Weights of a small transformer language model.
Size: MLP 1280 xIELU, vocabulary 15905, 37.5M parameters.
Architecture: RMSNorm before each block, no biases in attention or MLP, tied embeddings, normalized queries and keys, some layers without attention, local attention windows, shifted keys, value embeddings, capped logits.
Training: a variant of Adam for these matrices, 261M tokens, 7956 steps.
Each number is 128 + 24 x the weight over its row's rms, rounded and kept within 0 to 255. Layers, rows and columns count from 0. Numbers have three digits each. The size before them is the row's rms in percent of the matrix's.

# up: layer 5 MLP up, 1280x320, rms 0.0613, rows 65-84, columns 256-319
# down: layer 5 MLP down (transposed), 1280x320, rms 0.0511, rows 65-84, columns 256-319
up65 113:133099113155177110119156141092071143150134142167181112169122112136146095145115108146137147165128132147133089099165121108144099156134126155156093179134152127093102196117183151130099121088145100
down65 109:152132108111120100115134086150119119134059123102149111124162124110133115133118159168120088111162137145097143075103092101136109104138114136176126120183134135119126108161133118143081154105104134
up66 101:130121133132126105138140156134110140101165141128139129120150109104127154173134125131084162146123088146156153136197112169126126137117145122131174091170149171143127100143096126125124144154134143
down66 099:114122158169115129128123161208131157118127102084107113177113114123112092131167133136175116117158081152127144130148115089124159148117102131099147160143133113101111182153118172148099134120144139
up67 099:091139170144113148164134117112179120135088081142085135104132134135076148115164131150081143150155129103107116119101163140118170139095148126171142112130186141120107173137114185140153138142147145
down67 101:156116119116151141124156119130122152088135105096094129111107149074144114132132102138104119100084145136131135130129140111119085145110158090099117148139135136144103134121107177140158105178130109
up68 102:118137161106107129173146153129142118120135115126110121107141137111115147146169106114103130160129159146132103110143149120122133106117124122098120111173148140159133118113144099121142127165136105
down68 099:136109124140073093093125118167118194113100163157123107128086099119174127117140110130085154103137113131130143110150104144113119141105084121127096120121127153141149134149086120142165163099095136
up69 097:132130149101098168123135123126173168142149143108130124106136113149126150139095135137090102105123126132194180138143146134129133131119136106145160133156123133148094167149129109136145081160118113
down69 097:159152089125147089145140139094143091140136108172145119135136126168100146147112117132099130178139116107125074104138151132146145083112116104124096140153096107107147130109146106132167127118110105
up70 097:121116193102148104147124103107141123082123122154168156116115141117100140132098108102118139155136129122096171123134134173123137135131140134081139152109177099101164111096118101135128100113130122
down70 095:132127093162096150111131133136106102152132124083106087122128136126149125104130115138097163145076145157118116161107109117113078147130141140136113120096129152157175162141089108125162142138117120
up71 098:141116139133123107143124163125090075135085132185109165128112114141167144100105090098135133149161149140117073132106123129123122119106131163111158139144094090142102115135160110154141105121127145
down71 099:151088128134141113143144107163158176102117107136157099089126099100131130129110138144106123101130155166148141132182120136091126106110052147098105100107129129131100134117115164162066153138107126
up72 097:144120151125139137151111142115135141144181148121131131113109088120137140114152125101133139099159127116133122184135145160160107122140133117120118094110121100166131119141116122114133137091147112
down72 099:133145149102169111104121127161151102147127089136118113157177134145143128123119074123108075144149157113117091109170142116119120134148166128081114141145103085149152078183085126143083152075109093
up73 097:133110159137145156157147080109112101102128089119126120137171132127129145199145139155135118146128134154116135135163120113141143170144119148149103168172162143150071158131135146119143169138154127
down73 098:129120094113185149079132124132155090152155113113137175110118135119128137130116127131103128159161119116114145137096139136137136122112095112122171139146106114096150107147120120109132110100124130
up74 101:141096086121097116106145144124116120100124123117154148085151155140126181133106103138105137137157169115122151132111149133172135103137118117152132151132133138156110115107171112139123163133131143
down74 103:119118139187099163104142136092095092130100149109080121097138192129160160126109116151111160145107160185077113118101134083081133148170119106141098088129129174133125138167120139091073149123154122
up75 097:096131086137150137152110132104147158153157117148128137147109129200102191148106066090151076154094082128146132114091117145123152129151143123135162105137180146102141136140143110060125118124097135
down75 098:160142123141128159121134124085114092130113155117148158094094104100163083101142130104141164130116156122109114157114095133130092149124144154132117127103124144121122100165135138153155146147105103
up76 093:132127140139154112150155164085098133156119092155143161094156129133128140133111093157126113139143107140115113120123142156127089087150124134150153128164120120064172140149133120132145088142112124
down76 094:103122110117130199096111122157116119114128134107104089152115132111109129114160132135139095153106140126125122142104040146135152164136158117143122122143141116122169159111135128136133137112145142
up77 096:100089142123138140161159142125105153150167158103147124125135118111119163122145109140126128136150156155137157168095095094151115137145164137118138078154115134097164182085139105107147124102145143
down77 094:125125119117140164133149126144117122102126130115131156156091132148137131100127140161145154117110189130092142122099138055091178148140115121117100077097128099105161101151152117111115128104144125
up78 101:129092151075164153144133156110113145118112108112152130110115124127116136129082124128119137132129130137132141137123121106128101122137110137154132155132115158119146139164094095118160151139109168
down78 101:121098132131145145122147155116153122125116120162130158099132112117141158158176152140111134181109145117124120090088096133128150137177168114147174105170124118137109122129128101085134094123176112
up79 110:102114133093147132115130083139156132111122130129100138104201141147110178116142123125125088129117149162140174106135129150093135105105127133101120123175151157127131148152122110108140112131127153
down79 109:113143074107096166144158109153116156122132156124140119076108144153094133141137147141106154096126156132105189105119120130128082111081128069104128118112114139116173166171083161124128179126086133
up80 097:101137135118090126158130130134070205145180126086150108142110136157150126138126165163143108157133116174135153100128127146123109111129139149148080108168125125120137182124127115131130117124097171
down80 100:110158122106111084155151106115122112123139148056079184094112124137112123154093110139126138137100148102129128114113169155136125137121130155123125122081094123127139148094112148116137101137150100
up81 108:128112109112108096106126145087098157152155106123129096167144148151113116111079078135106117155140149145143100081165101105154110107129111126114091160169109130121126144131151113093127116145117156
down81 108:135140095114109116112130135099148132170078123148131150171126150153084146142142079148147120172156082135167105136111173066152112113126160154123159176108103139137124152125125175178169142163139151
up82 095:118108138186134107132140097090078138123119122097121124108149119159133109137134147124129151112175115133169139072110158192173140098127131093129136171140089110145104137099169149132121117085118143
down82 100:088138117160077082171150100114113105112111097173132120124129105121102079136130117147119081117131063146114104076159129135112141133146114106172065123147169109126138125117111107146118119139122114
up83 102:139161145146148127114155142095087177127131149150090092100130104117098141150116154108112101162133111165125145141157142149126067104162133171116156096160136126125133170106140177101134152120150091
down83 103:130137117106158143166158113089130092140160150137121153151093145148132103104155090095124156114129149079086074149120119090170125113132151125142123134135137106113136172181106132142137141106161098
up84 096:108101178142152075132158121140133123091096171149112162117151132124128154154176085119131110106147101143148080158118131197158080090101110147107107106142114153146124133177165111117112138143152147
down84 095:129145105151137155115119190114170158117121103108149118090112155131140071123162107155142083151165125150092136122113110092193116096155131097134133160139154178132139123097085102163105131138131139